config.yaml
n_layer: 8
d_model: 320
n_head: 5
n_kv_head: 5
head_dim: 32
d_mlp: 832
vocab_size: 4528
activation: "swiglu"
norm: "layernorm"
norm_place: "peri"
norm_eps: 1e-05
positions: "rope"
rope_base: 500.0
rope_fraction: 0.5
qk_norm: false
attn_scale: 0.177
bias: "none"
tie_embeddings: false
parallel_block: false
extras: ["gated attention", "skips across layers", "capped logits"]
init: "orth"
init_std_qkv: 0.0359
init_std_o: 0.0508
init_std_up: 0.0359
init_std_down: 0.0223
optimizer: "cautious_adamw"
lr: 0.00134
beta1: 0.9
beta2: 0.98
weight_decay: 0.45
lr_head: 0.00823
grad_clip: 1.0
warmup_steps: 200
schedule: "wsd"
decay_fraction: 0.838
decay_shape: "linear"
final_lr_fraction: 0.0
batch_tokens: 131072
seq_len: 256
doc_mask: true
train_tokens: 525000000
steps: 4006
dataset: "wikipedia_en"
Each number is 128 + 24 x the weight over its row's rms, rounded and kept within 0 to 255. Layers, rows and columns count from 0. The size above them is the row's rms in percent of the matrix's.

# layer 4 MLP gate, 832x320, rms 0.0452, rows 49-77, columns 240-319
size [112  96  84 103  95  90  81  96  94 100 102 106 102  81  98  81 104  96  91 115 107  71  96 106  94 101  89  99  96]
[[113 126 127  93 117 128 117 174 152 123 123 122 110 103 139 124 102  92 127 114 139 103  95  96  73 126 102 157 127 109 102 203 117 178 141 158 127 101 110 140 134 112  95  96 121 137 112  86 149 160 126 138 162 127 125 139 139  93 130 162 133 140  80  95  86 152 134  99 154 119 158 127 103 132  79 144 130  99 129 174]
 [132 125 109 127 106 157 171  86 127 111 179 101 158 159 147 126 166 115 116 101 161 101 106 124 117 164 151 100 102  97 113 152 158 119 133  93 173 130 102 123 112 130 172 137 134 116 159  84 136 117 132 168 138 119  98  95 162 141 112 140 106 136 108 148 113 122 169 136 118 154 172 113 131 144 117  65 124  85 129 116]
 [139 136 118 103 148 129 143 144 130 120 117 145 157 134 129 115 129 142 129 117 144  98 143 110 102 111 187 135 105 116  97 137 108 125 182 144 179 128 135 154 103 144 175 117 118 144 131 123 159 112 107 157 170 137 124 171 119 135 103 108 174 130 130 117 114 176 118 110 118 147 159 115  89 115 122 123 115 102 149 104]
 [126 127 126 142 160 106 145 113 108 126 114 105 168 135 132 112 101 107 141 143 151 144 115 130 155 122 142 131 192 136 128  95 112 114 148 123 109 116 167 159 127 129 162 116 101 107 172 109 158  92 151 180 146 171 161 158 125 145 103 115 120 101 161 119  79 138 137 103  93 103  78 107 148 151 138 105 125 118 144 146]
 [151 105 111 212 129 135 147  85 107  74 121 142  99 160 173 105 131 138 136 147 150 144 143  89 153 103  95  98 121 176 118 111 168 156 174 147 136 139 126 118 120 122 109 119 123 155 127 145  94 129 144 127 148  99 126 125 166 123  91 135 105 146 120 180 160 157 105 187 137 109 110 130 118 165  84 104 136 132 103 152]
 [115 148 173 114 133 110 108  73 180 140 148 144 155 152 167 101  98 125 113 152 115 111 138 115 127 126 154 106 120 138 135 163 127 142 160 117 121  62 140 174 109  97 111 105 137 149 112 123 122 106 140 134 124 123  93 168 155 117 134 120 110 104 127 101 119 126 133 167 116 102 110 143 115 132 160  97 122 149 143 128]
 [132 148 103 127 170 139 178 120  96  81  97 110 137 132 108 122 122 102 102 147 154 124 154 105 155 138 132 128 138 160 142 133 124 105 162 127 128 110 151 165 143 116 127 159 100  98 191 128  82 157 109 152 167 123 148 158 147 117 126 159 170 147 107 114 111 127 124 136  79 125 131 132 122 112 149  96  86 123 124 126]
 [136 123 138 136 133 111 126 157 145 138 122 164 158 129 158 111 109 130 121 137 115 160 153 117 128 157 110 133 111 101 139 175 151 145  98 121  85 132 149  80 156 107 145 103  95 132  83 106 123 152 116 114 137 113 142 113 152 127  55 151 150 130 158 127 117 113 183 154 119 152 114 130 108 137 133 124 195  98 143  99]
 [135 152 110  94 115 149 136 158 136 126 141 145  74 144 120 160 128 148 129 122 135 104  64 153 140 148 142 123 107 193 133 119 153 100 176 103 139 117 172 101 103 123  93 107 100 109 143 109 154 132 112 148 152 125 127 100 133 134 107 112 145 135 128 109 114 147 144 109 111  97 107 156 113 149 127 101 111 140 133  93]
 [115 116 150 149 141  94 111 112 117 123 134  81  98 143  82 114 118 191 118 107 156 133 102 144 160  87 123 173 134 143 146 105 103 100 109 142 136 155 162  83 115 126 118 112 117 136 143  83 147 131 114 145 152 175 121 141 130  76 119 116 109 142  99 109 149 153  95 126 122 121 118 125 149 115  84 144  92 126 149  98]
 [179 100 114 132 138 122 160 119 133 160 122 154 108  92 161 140 146 108 106 124 112 120 134 135 142  90 124 171 110 102 123  98  87 123 143  85 134 136 187 171 164 115 148 130  88 151 138 137 154 105 125 148 112 142  88 104 126 114 145 119 130 146 109 148 117 117 146 174  83 117 158 107  94 106 164 138 100 130 136  87]
 [137 126 166 129 127  78 203 122 102 154 100  94 128 109 116 141 141 105 121 130 126 150 134 118 119 153 168  88 125 136 113 149 156 108  97 141 136 170  94  69 113 151 114 156 129 145 113 146 152 133 175 177 173 116 138 150 142 122 123 135  99 115 139 122 142 108 115 110 129 113 103 138 135 149  84 122  92  90 134 154]
 [ 93 160 111 137 108 141 115 127 111 110 102 139 113 155 165 138 159 132  95 118 151 150 108 143  95 107 119 111 100 102  87 143 107 130 122 111 131 141 113 135 129 151 108 195  76 158 161 137 146 151 125 133 152 111 135 111  84 118 141 129 123 105 141 138 108 161 123 101 138 137  95  80 155 148 139 130 140 128 193 138]
 [140 138 154  91 129 171 177 104 129  95 182 162 116 149 149  91 105 121 110  89 107 130 120  97 116 111 160 127 141  98 146 157 156  93 160 118 142 126  97 106 133 143 109 111 127 144 126 122 181 123 130 121 133 150 136 132 114 154  99 151 118 132 126 101  88 156 120 106 120 139 147 153 126 116  84 117 133 130 147 101]
 [110  99 109  93 122 140 106 149 127 136 115 110 150  82 128  97 144 113 142  98 162 127 141 128 137  99 121 169 155 144 136 148 112 104 175 170 127 129 137 112 151 111 138 101 118 100 139 113 124 147 117 151 151 101 140 118 132  87 111 120 138 133 150 154 141 100 127 178 127 138 106 170 128  92 114 128 159 123 122 144]
 [151 127 169 169 108 132 144 145 126 144 160 129 134 149 128  82  89 160 127 120 112 132 139  95 106 117 113 101 118 136 151 104 126 101 120 117 100 110 121 111 150 145 138  91 118 174 126 151 154 104 132  93 110  70 119 155 150 141 140 132 125 139 143 132 168 156 116 149 137 112 132 109 107 138  91 112 144 109 150 131]
 [164 137 128 160 134 136 136 123 142 130 175  92 133 119 124 146  65  89 107 137  96 152 112 136  75 100 127 106  80 143  99 142 128 150 114 108 151 134 168 143 152 135 167 112 136 139  98 133 112 107 105 120 115 167 126 126 117 138 133 168 173 123 127 131 157 115 111 151 140 132 123 165 119 116 139 155 121 114 139  53]
 [147 119  97 149 102 121 100 127 115 113 135 149 146 135 124 120 154 125 128 133 145 117 144 143 143 134 143 135 148 108 117 115  91  92 112 170 133 137 158 125 132 109 131 134 111 170 111 143 147 152 118 135 167 106 123 134 146 142 137 160 110 150 130 151 110 117 151 169 105 120 122 145 183 102  84 101 129 108 115 113]
 [108 129 130 101 156 111 114 110 137 118  97 147 103 141 162  55  96 118 124 162 139  75 119 104 126 177 125 124 127 112 123  79 151 126 138 132 145  93 109  85 180 145 113 140 136 155 168 142 158  99 106 146 133 118 128 120  99 143 113  98 154 162 120 162 152 142 150 164 118 118 106 127 109 108  85 113 138 110 158 101]
 [154 119 139 151 123 128 132 111 145 168 134 167 145 150 164 107 154 143 133 122  98 125 142 203 151  78 125 117 121 129 134 104 121 121 128 100  96 153 102 141 129 103 148 128 123 112 201 129 128 115  65 141 131 114 121 133 138 139 121 107 132 122 145 162 125 130 138 153 130 168 137 138 195 139 153 150 132 116 152 117]
 [121 149 112 111 107 177  80 105  85 134 115 167 152 140 139 181 137 145 117 116  98 132 106 132  69  95 116 114 132 119 129 132 135 103 117 130 101 150 139 154 136 138 153  93 149 115 143 130 158 129 132  88 142 167 114 132 134 124 107 144 111 127 131 158 117 103 109 179 110 142 132 154 103 137 133 162 137 157 143 144]
 [139 154 114 141 159 153 145  98 134  85 107 104 116 148 133  97 124 139 129  70 144  94 146 132 122  86 163 144 130 124 108 145 147 152 151 151 135 120 119 180 125 126 110  97 111  83 145 127 151 121 147 167 138 122 149 112 146 134 105  79 161 133 161 111 126 129 129 141 101 130 129 163 114 103 122 109 115 129 138 132]
 [137  84 137 103 112 114 136 135  85  53 109 111 137 113 158 117 114 154 145 156 171  98 153 136  82  92 102 131 167 108 105 114 115 124 163 124 130 111 138 140 126 108 143 116 122  74 149 168 131 104 168 137 143 121 106 147 162 144  80 127 147 131  76 116 116  74 131 128 137 157 135 170 141 142 106 140 137 125 130 127]
 [152 145  80 148 150 118 141 110 112 132 117 144 118 112 105 142 107 122 139 116 130 158 119 135 160 115 155 106 134 160  89 175 133 125 170  87 182 123 144 167 113 143 147 110 107 138 159 116 140 165  77  81  90 145 155 127 144 170 127 143 156 116  95 110 111 147  79  85 111  84 134 132 149 149 154 161 155 204 151 130]
 [122 121 118 125 159 135 157 124 127 127  82 148  56 157 124 135 106 136 125 129 101 148 112 151 152 128 128 173  99 116 142 141 181  96 140 141 172 119 132 118 152 116 109 183 100 178 125 113 123  99 132  87 138 123 113 108 163 153 131 122 141 116  97 107 122  95 115 114 118 158 125  92 130 103 137  79 152 133 136 118]
 [165 135 144 162 108 130 126 117 128 125  79 141 156 140 122 120 120 143 152 123 148 108 112  89 125 163 136 145 129 121 146 123 125  93 148 150 118 185 108 124 171 167 129 114 133 133 118 117 152 145 139 127 114 138 154 124 105 146 152 137 116  81 129 131 147  51 130 120 146 173 125 106 132 146 120 136 129 133 136 138]
 [149 103 152 108 148  99 136 124 142 106 149 129 101 111 114 142  81 143 129  85 144 115 129 155 141 147 135 151  94 145 193 147 146 148  84 113 151 136 116 119 105 136 132 125 131 131 130 100 171 128 111  96 119 136 119 138 150 175 133 139 115  88 134 163  88 113 108 121  63 135 127 152 120  99  93 104 122 116  79 149]
 [145 129 137 140 142 121 119 140 133 140 170 134 113 121 116 142 127 116 140 152  94 140 129 136 101 139 128 138 116 126 124 129 137 112 169 124 148  86 128 133 131  83 130  72 100 137 137  98 101 122 115 140 105 127 133  95 119  82 124 110 185 166  96 201 134 132 106 133 115 141 107 136 168  90 109 180 134 130 120 116]
 [151 131 128 145 109 109 116 107  90 136 101  84 176 178 144 162 156 145 140 119 145 135 118 167 134 115 121 127 159 154 115 103 106 138  76 110 116 181 148 142 111 154 136 124 115  93 188 134 146 109 144 164 141  88 164 141  92 138 110 148 116 136 137 114 132 134 138 111 105 105 152 161 107 102  86  88 155  88 133 118]]
# layer 4 MLP up, 832x320, rms 0.045, rows 49-76, columns 240-319
size [104 101  86 101  94 100  96  95 100  98 101 100 103 120 100  95 104  97  93 104 107 111  99 101  96 100  99 101]
[[149  99 101 101 123 169 149 173 163 114 157 107 102  96 137 191 112  62 146 117 124 163 144  91 170 143 121 139 120 123 140 143 113  93 158 106 133 161 137 134 116 113 180 117  83 158 147 126 151  97  92 111 104 162 127 125 113 133 102 109 147 140 142 134 175 113 136 133 121 143 117  92 126 109 118 136 147 131 144 175]
 [128 111 121 137 128 139 100 136 116 128 146 102 106 146 134 108 134 100 157 115 129 146 132 111  99 133 113 146 138 160 109 155 127 140 123 162 136 131 112 136 131 120 149 124 163 141 137 174 150 121 164  93 177 135 177 132 101 136 115 114 132 138 148  87 104 158  92 107 136 125 103  91  92 167 157 147 120 110 154  73]
 [133 160 160 125 120 118 114 114 157 125 121 133 104 190 153 115 134 131 203 108 155 134 138  96 144 165 175 126 123 117 122  89 103 184 135  73 129 164 128 138 128 182 111 120 130 102  99 111 111 147 132 109 148 131 161 161  62 138 143 155 135 117 104 121 129 155 133 151 146 134 120  89 131 149 153 145 140 156 125 109]
 [110  85 122 198 102  88 123  86 122 112 122 162 121 136 106 110 116 156 119 110 116 134 111  95 163 128 104 121 116 113 130 124 151 159  67 140 110 114  91 119 118 147 128 130 126 117 128 128 164 144 139  90  92 126 137 144 112 137 131 156  96 123 116 120 104  91 127 101 137  99 149  95 161 142 130  91 110 132 115 105]
 [144 148 129 130 141 116 127 143  99 131 105 149 150  99 102 139 121 106 138 131 129 174 112 137 104 107 121 121 133 143 140 113 117 103 116 109 134 126 154 175 111 130 147  86 146 141 165  95 116 126 153 133 156 132 188  76 146  99  80 100 149  93 119 126 116 184 107 111 170 122 141 145  77 135 157 173  77 120 143 116]
 [144 118 186 150 148 128 158 115 146  87 139 129 143  97 106 104 113 130 121 118 118  89  97 124 138 145 160 114 147 164 116 114 186 117 134 158 158 113 109 143 114  89 106  70 186 140 121 114 145 106 107 146  97 177 116 156  90 122  70 143 115 129 144 102 132 110  91 148 146 121 103 105 133 135  95 158 112 127 127 128]
 [123 140 154 123 125 191 107 120 122 131 150 127 140 133  93 101 104 125 174 135 120 120 119 137 117 123  63 126 111  84 147 114 110 119 110  99 121 118 166 136 185 147 165 111 154 171 130 139 126 126 111 130 118 128 101 115 125 131 148 132 151 107 163 140 135  96 120  89 152 133 129  81 127  98 102 159  88 115  90 140]
 [159  93 104 149 106 111 141 152 133 129 134 124  88 141 124 145 123 131  91 145 138 172 126 130 154 125 119 121 120 144 144 101 116 147 148 108  84 140 139 117 139 111 127  57 148 144 105 149 115 148  72 149 119 165 122 124  96  88 134 104 133 140  94 149 134  71 114 124  97 113 169 117 131 139 111 156 142 167 118 171]
 [141 110  96 151 110 135 141 143 123 135  99 112 161 136 117 141 111 115  68  89 141  96 132 142 115 120 153 134 127 142 138 131 128 154 140 126 135 149 102 150 174 180 145 146 107 137 132 150 155 101 125 134 125 128 137 124 135 101 142 151 108  74 109 100 112 105  96 116 115  94 157 123 156  96  96 127 142 124  93 168]
 [108 154 134 142  82 153 114 124  83 122 116 116 125 153  89 133  92 119 115 133 115 133 101 108 156 143 155  98 128 152 119 113 103 133 136 148 141  99  98 133 117 134 135 149  70 165 172 133 147 168  99 122 171 128 130 126 116 123 130 137 126 101  98  98 141 143 110  89 121 129 139  98 103 133 125 115 126 143 133 130]
 [108  86 131 114  96 169  83 112 144 120 170 152 113 146 157 129 125  88 165 120 131 125 103 135 105 136 161  96 130 135 142 121 133 168 139 162  92 143 136 111 141 110 121  94 119 170 102 103 140 144 144  82 171 139  96 129 110 113  85  80 117 106 129 127 140 149 111 139 180 155 151 142 136 144 104 141 104 132  67 101]
 [155 148 147 179 147 128 114 119 107 165 138 172 142 111 140 111 127 138 128 136 132 137 108 140 120 106 114 112 135  78 132 124 114 122 165  92 164 193 125 145 113  94 124 131 114 121 112 143  82 124 146 128  93  83 123 155 147  96  92  97  81 119 116 181 108 101 166 146 133 128 174 131 100 111 131 160 161 150 135  99]
 [103 134 128 134  90 170 131 128 119 168 130 113 165 134 144  98 149 155 133 102 125 127 118  91 114 119 129 162  85 125 156 132 149 134 121 132 112 128 105 142  78  97 118 193  95 140 125 114  99 121 131 131 137 113 139  89 130 123 103  96 137 108 159 103 106 146 121 151 136 105 153 130 118 162 114  77 111 128 113 145]
 [136 119  52 155 121 146 147 129 173 181 130 118 135  86 122 154 143 126 124 102 187 144 150 187 121  90 153 110 147  98  96 127 142 101 160 131 113 110 111 126  91 139 135 103 162  96 165 102 129 105 129 139 119 119 126 128 123 133 146 144 166 136 135 153  91 117 116 149 109 115 159 138 150 132 115 133 152  77  98 126]
 [ 71  94 131 142 145 106 150  99 174  90 164 146 128 115 164 105 134  97 174 108 135 131  83  93 112 113 123 122  97 162 180 105 132  92 133 134  95 128 134 116 125 188 176 111 132  99  94 100 106 140 145 129 114 151  96 107 105 108 109 125 117  99 137 120 136 100 131 113 134 110 153 118 148 145  98  79 147 155 168 148]
 [117 103 148 121 103 166 163 117 135 112 129 112 183 131 115 129 129 119 124 115 152 126 115 169 104 118  79  96 132 132 141 120 127  92 123 158 108  91 165  80 138 147 131 138 130 164  95 124 140 159 141 129 100 102 137 139 158 145 150 108 119 102 162 155 152 121 149 142 113 118 123 139 142 101 130 112 139 132 142 122]
 [165 116 144 121 129  99  92 125 151  97  91 153  72  87 157 125  98 157 124  97 132 132 152 120 148 116 117 162  97 135 143 113 125 140 122 128 106 136 124 133 121 164 149 114 106 134 107 151  94 117 160 131 145 118 162  95 122 141 139 148 156 112 126  78 115 133 105 134 107 146 121 117 117 142 139 108 111 122 175 140]
 [137 171 113 100 168 150 126 112 148 138 128 132 121 122 116 116 144 132 114 114 150 109 101 131 150 135 170 129  93 194 127 133 153 114 135  92 137 129 100 128 130  75 124 177 114 101 108  96 136 138  85 125 149 157 175 101  86  81 113 123 116 105 125 125 102 145 105 127 154 114 111 169 102 116 147 151 117 156 135 129]
 [161 129  94 189 117 151 135 122 153 162 119 140 146 120 138 115  92 159 127 145 115 141 110 120 155 123 129 132 175 156 143 129 143 151 118  97 148 126 126 135 156 108 139 140 142 156 101 100 108 143  84 127 151  94 128 123 114 137 121 131 162 133 110 135 119 133 135 114 115 207 170 142 150  67 104 126 133 164 162 100]
 [ 73 152 139 125 114 133 130 126 104  91 131 126 163  90 144  90 120 166 111 152 117 134 121 122 132 161  93  92  90 129 114 142 177 132 123 133  99 133 149 114  86 139 139 108 150 132 146 136 121 173 114 127 131 153 153 143  88 155 111 106 108 139 112 134 101 129 129 130 144 148 138 145 136 177 168 130 121 132 116 128]
 [158  90 128  75 152 153 119 141 175 136 149  80 123 130 115 133 105 119 178 146 134 116 159 120 108 127 176 120 129 132 136 103  93 128 119  95 127  75 158 140 117  69 117 101 164 116 107  84 124  91 125 123 153 144 105 110 134 136 129 119 148 134 161 141 172 128  80 144 161 129 114  85 145  97 168 114 109 141 174 109]
 [102 103 176 137 105 103  71 153  94 103 126 101  90 158 124 144 152 148 167 163  80 128 126 100 176 160 100 138 101 136 111 106  88 154  89 106 163 155 134 138 127 155 113 158 124 105  80 161 104 169 151  96 111 106 126 113 133 114 157 107 119 105 103 138 171 108 135 139 168 109 104 102 138 103 152 147 142 131  91 120]
 [108 123  98 147  59 152 107  99 118 150  86 134  98  91 116 132 142 141 127 125 149  59 162 140 169 134 136 135 111 134 139 140 108 110 131 179 117 139  75 164 159 105  67 126 129 140 118 148 146 110 128 125 135 106 103 132 134 136 132 124  89 178 118 128 117 148 152 108 126 147  84 115 159 146 192 186 150 110 117 166]
 [ 95 114 143 107 105 113 131  85 120 125 178 172 134 137 131  81 120 191 161 156 112 135 116 161 190  90 160 154 132 121 124 138 135 102 132 126 153 124 104 130 134 140 103 116 131 146 142 140 119 154 178  71 109 104 125 113 184 114 121 115 164 121 143  79 153 109 141 110 132 163 163 118  87 155 164 104 107 111 111 139]
 [103 137 143 119 129 181 134 145 118 159 123 152 107 138  93 142 150 164 117 141 109  89  78  89 135  81 159  84 117 102 105 168 114 123 151 140 134 118 130 183 103 135 135 132 115 118 143 129 149 183 134  74 118 158  98 104  72 124 134  90 122  67 156 147 157 145 160 117 129 106 115 184 138 139  94 103 175 131 123 116]
 [127 117 116 127 123 125 126 114 145 131 106 138 154 155 140 113  47 137 137 126 109 113 118 129 116 117 133 136 150 113 165 134 137 150 124  96 125 135  97 150 139 136 114 125  87 167 109 105 114 129 167 115 157 147 157 164 105 109 168 126 145 132 142 154 124  64  71 136 103 132 106 129 117 157 115 137 112 100  83 160]
 [116 169 128 143 115 113 113 124 142 151 126 102  90 138 127 149 135 181 147 156 119 139 151  82  81 115 109 108  99 108 146 139 117  93 101  96 116 126 127  97 161 140 112 108  56 121 120 135 102 135 127 109 121  85 136 114 111 148 168  76 157 114 188 161 204 170 143 143 143 149 144 144 122 115 150 113 111 139  89 157]
 [147 153 124 111 116 116 124 127 159 137 176 166 129 138 160 145 130 101 128 113 154 154 138 145 182 124  90 197 127 161 169  74  85 110  91 161 140 174 144 144 129 140 135 134 114 145 138 163 133  91 130 143 153 141 125 155 155 151 150 130 117 146 126 130 136 144 136 162 166  64 123 126 132 126 126 127 107 104 120 118]]
# layer 4 MLP down (transposed), 832x320, rms 0.0424, rows 49-76, columns 240-319
size [108 104  90 107  97  75  91  99 101 100 103 105 107  89 102  84 108  96  96 112  99  92 101 107  97 105  94  96]
[[139 131 130 143 110 122 101 102 120 166 124 173 135 117 123 107 180 147  97 103 136 142 152 106 116  95 160 130 142  59 120 143 134 128 104 114  99 143 176 139 129 146 107 126 143 164  96 131 148 138 118 141 130 150 103 137 141 152 159 154 122 125 125 122 121 131 139 127 145 130  92 113 115 139 123 114 142 122 129 123]
 [140  87 113 126 154 138 151 135 142 123 121  80 166 161 104 111 134 144  90 116 125 127 101  64 109  95 123 104 154 143 137  82 111 146 116 139 139 100  72  66 129  99 118 100 110 131 155 156 148 176 173 164 119  98 120  67 106 155 147 132 114 162 148 135  73 144 131 113 150 158 134 131 114 108 126 168 144 146 116 115]
 [ 97 120 155 114 135 124 113 142 131 148 132 153 105 161 132 142 171 133 161 130 110 165 138  99 108 146 115 200 156 126 147 102 113 135 123 150  68 133 124 153 120 128 146 128 133 124  69 144  95 168 120 138 123 120 140 138 143 109 175 149 108 103 114 138 117 157 129 153 144 125  91  98 133 117 163 135 136 113  85  94]
 [153  82 116 166 149 117 153 151 146 120 115 143 120  96  94 128 142 125 118 160 125 120 126 101  97 153 129 156 112 112 144 155 133 165  97 128 130 144 126  94 110 133 113 127 121 162  94 118 129 113 171  97  84 146 137 104 122 130 125 172 134 145 135 132 116 111 138 167 146 137 139 120 146 143 121 150 126  84 103  81]
 [104 134 147 166 145 121 193 153  99 148 127 165  93 147 138 129 117  90 163  90 146 132 113 117 137 140 155 155 149 123 132 126 167 136 102  90 135 117 110 146 105 134 159 130 143 134 134 114  90 128 127 103 115 109 116 180 140 146 186 105 113 131 170 149 156  96 157 140 112 169 105 114 144 171 136 120 102 134 124 151]
 [143 138 238 139 169 144 143 138  79 111 135 141 133  71 100 117 128  78 128 183  98 147 134 115  96 128 123  88 151 134 168 124 171 140 161 143 151 162 118 132  89 124 109 128 143 127 119 155 165 141 151 139 118 163 114 143 120 157 106  97 149 125 126 124 152 126 160 121  85 112 145  95 109 102 124 102 131 166 147 126]
 [171 134 113  83 160 159 128 160 111 117  85 116 158 135  97 174 124 153 146 141 106  95 173 123 102 122 143 155 108 110 155  59 155 159 132 125 119 140 127 114  75 110 172 189 123 141 119 141 135 151 132 132 155 131 128 132 104 126 112 120 135 160 127 166  85 119 128  74 101 150 145 130 160 145 131 137 141 157 146  99]
 [170 116 122 120 132 140 158 146  98 144 127  99  94 171 135 152 156 137 140 115 124 103 152 130  96  73 119 132 139 145 148 174  96 126 158 157 141 141 113 147 157 142 151 189 131  98 133 109 116 152 131 124 125 155  90  94 129 126 101 148 119 113 122 104  65 138 151 143 116 148 167 122 152 116 151 162 122 141  96 144]
 [ 94 202  70 141 153 135 148 126 118  90 129 146 131 139 117 155 107 126 140 112 146 130 135 144 121  82 117 123 124 135 101 128 102 115 151  96 139 123 127 159 110 172 106  87 119 150 155 140 134 130 109 100 144 208 129 174 126 115 105  98 131 123  91 145 164 135 147 114 131 132 129 149 105 112  93 135 125 141 100  92]
 [117 184 119 137 150 133 117 126  91 140 111 161 119  85 161  93  84 140 133 152 138 190 130  64 135 159  95 152 147 139  95 126 174 106 153 138 147 141 122 117 105 149 108 130 109 124 105  77 140  83 142  83  98 116 144 127 142 139 117 111 151 114 137 130 146 111 126 102 117 121 117 128 136 147 132  95 125 125 136 121]
 [117 123 126 130 131 135 148 103 104 127  75 136 151 131 141  65 117 100 133 102 134 106 137 102 114 104 122 126 155 142 144 143 143 171 141 135 148 118 125 101 162  82 125  77 139 149 137 128 138 119 107 135 121 106 152 137 136 164 154 144 116 139 133 172 119  79 114 114  96 175 118 121 134 139 148 149 113 165 145 138]
 [117  93 149  72 112 129 189 127 164 106 155 137 153 166 128 137 111 130 140 142 133 112 117  90 104  97  93 110 155 140 124 100  88 126 167 149 116 169 165 120 123 127 128 129 118 156 124 131 166 159 138  83 149 154 118 120 105 119 127 133 133 170  73 156 121 129 119  90 159 105 140 147 133 135 140 104 134 194 130 113]
 [126 125 124 161 165 126 114 149 147 113 111  76  99 129 114 136 162 129 132 101 109 126 111  99 129 116 126 170 133 153 137 136 169 110 132 128 111 175 114 124 125 163 136 124  80 136 117 145 176  99 146  62  95 102 115 124 157 147 130 134 172 143 143 139 130 126 155 121 110  98  80 120  94 140  95 137 102 149 132  96]
 [104 186  20 122 131 100 105 129 134 115 118 146 148 107 124 139 152 134 124 127 255 140 135 142 130  77 139 108  98 120 116 139 166 127 192 132  99 130 168 130 144 130  64 104 100 126 117 123 132  90 143 140 103 123 141 182 131 170 126 138 134  87 126 129 149 143 104 134 153 134 138 161 151 114  97 127 147  91 117 132]
 [121 129 129 118 137 143 141 137 148 133 120 146 127 156  91 138 125 114 132 112  92 116 144 118 120 127 102 144 125 111  57 131 161 112  99 144 157 113 143 126 118 113 142  63  97 127 138 130 164 137  89 141  97 185 102 131 145 136 152 126 127 139 154 110 146 119 163 167 159 143 172  71 124  70 132  68 132 103 107 146]
 [121 127 155 134 117 120 124 134 160 147 158 157 100 105 128  77 136  88 118 121 125 126 105 146 152 140 149 113 123 128 124 180 110 121 131 139 165 130 140 137 157 165  52  75 101 124 152 172 114 105  96 110 123 105 121 131 139  99 148 139 152 136 154 106 139 149 114 172 137 121 108 115 110 105 149 111 106 126 106 141]
 [190  94 145 106 102 147  89 118 112 105 127 115 129 161 120 186 112 150 118 119 127 154 156 101 120 132 109 135 153  96 135 130 113 144 136  78  83 134 118 123 131 131 108 161 123 184 109 113 117 158  82 129 123 102 161  78 152 133 171 135  94  68 113 151 129 118  94 121 133  98 141 144 136 136 108 101 159 119 148 116]
 [177 113 113 117 161 165 159 126 149 105 135 174 150 151 121 114 147 156  93 126  85 128 148 128 135 146 111 138 135 122  90 103 138 125 104 137 106 113 123 126 158 101 162 151 150 125 150 140 135 153  99 108 136 141 124 143 118 129 124 114 170 137 106 123 125 119  90 111  84  99 152 113  88 153 150 108 138 172 126 133]
 [128 119 102 174 107  82 116  98 153 107 115 124 164 136  98 137 122  95  84 108 124 124 118 120 134 106 101 139 110  97 125 111 130 177 100 114  89 157 170 141 115 148 182 112 126 102 135 158 114 107 132 169 113 120 129 111 116 143 117 164 114 145 104 137 107 122 121 140 104 122 131 165 139 113 130 108 109 166 150 165]
 [ 77 144 114 137 162 123 123 152 137 143 142 136 115 139 122 154 131 139 131 110 154 132 106 128  88 153 163 144 128 154 101  79 157 118 122 100  88 149 122 107 143 127 131  96 120 137 158 147 125 151 118  83 105 110 114  93 100 134 143 151 128 132 166 151 175 155  98 175  76 157 100 122 103 104 166  80 125 149 141 123]
 [ 92  91 138 168 107 166  73 120 149 109 107 134 173 100 123 126 119 148 133 137 102 123 103 156 143 102 134 138 127 184 157 118 132 106 140 103 106  91 145 122 150 136 212 152 133 112 148 136 133 144 133  96 131 127 124 138 161 115 120 134 175 143 128 144 144 133 122 133  91 136 135 116 108 135 101 116 118 131  96 152]
 [113  57 187 119 115 133 133 145 109  86 137 144 137 144 134 146 173 121 130 119  70 132 121 112 144 139 101 147 129 139 145 121  55 129  57 110 143 132 132 120 115 126 150 154 153 126 142 178 112 180 155 109  89 125 123 113  90 100 139 133 136 113 112 129 156 107 129 119 165  91 125 112 122 109 148 141 180 140 119 120]
 [135 138 167 144 118 124 145 100 134 128 130 127 136 129 136 123 164  73 159 156 117 131 129 123 146 122  99 102 142  86 141 144  89 103  98 132  92 148 115 136 130 131  97 127 150 144 105 126 106 110 153 120  97 158 134 129 150 155 118 106 110  96  96 128 158 137 110 156 142 129 153 105 154 139 149 180 114 109 156 142]
 [125 154 118 178 131 123 102 123 141 116 133 124 148  99 146 151 102 145 134 167 154  57  98 160 155 129  99 127 103 167 118  93 130 168 162 166 128  77 153 114 125  79 189 116 153 107 120 130 177 158 120 112  82  98 141 125 104 105 134 133 120 123 114 141 135 157 164 143 110 116 121 130 148 131  73  96 120  99 130 158]
 [158  82 125 114 129 137 123 152 129 119 163 138 170 140 161 139  89 119 158 114 167  99 130 109  79 155 119 117 150 130 132 120 117 127 150 135 152 116 111 119 171 132 132 129 141 146 125 150  70 116 103 137 139 145 112 150 172 105 120 128 150 127 157 101 160 113 123 123 152 111 132 120 123 135 159 171 177 108 142 131]
 [ 97 156 120 107 118 121 114 113 136 123 150 181  90 129 146 126 149 166 150 138 139 111 143 138 101 115 160 135 134 132 149 133 138 136 132 109 125 148 146 135 124 148 121 105 117 136 156 160 102 143 126 117 143 141 138  81 124 147 122 116 100 115 116  91 139 127  91 110 175 140 161 113 132 161 137 119 127 119  78 116]
 [ 91 136 112  91 114 118 165 166 154 170 122 113  80 121 109 142 148 139 111  78  64 122 119 160  94 126 126 120 105 128 112 153 100 117  79 121 123 149  96 140 101 176 180 145  94 132 138 168 153 134 106 136 140 108 123 108 160 100 111 116 122 137 145 168 135  84 132 107 111 127 112 173 152 138 131 139 127 135 114 138]
 [163  64 129 143 101 176 144 121  96 142 106 101 100 116 189 123 123 157 145 102  92 158 122 115  95  99 124 100 128 149 141 152 136 136 119 133  97  89 152 126 115 145 156 164 109  93 120 122 110 139 127  86 121 128 129 126 118 130 129  97 122 127 106 120 104 123 113 121 117 102 108 158 154 168 139 111 178 127 133  78]]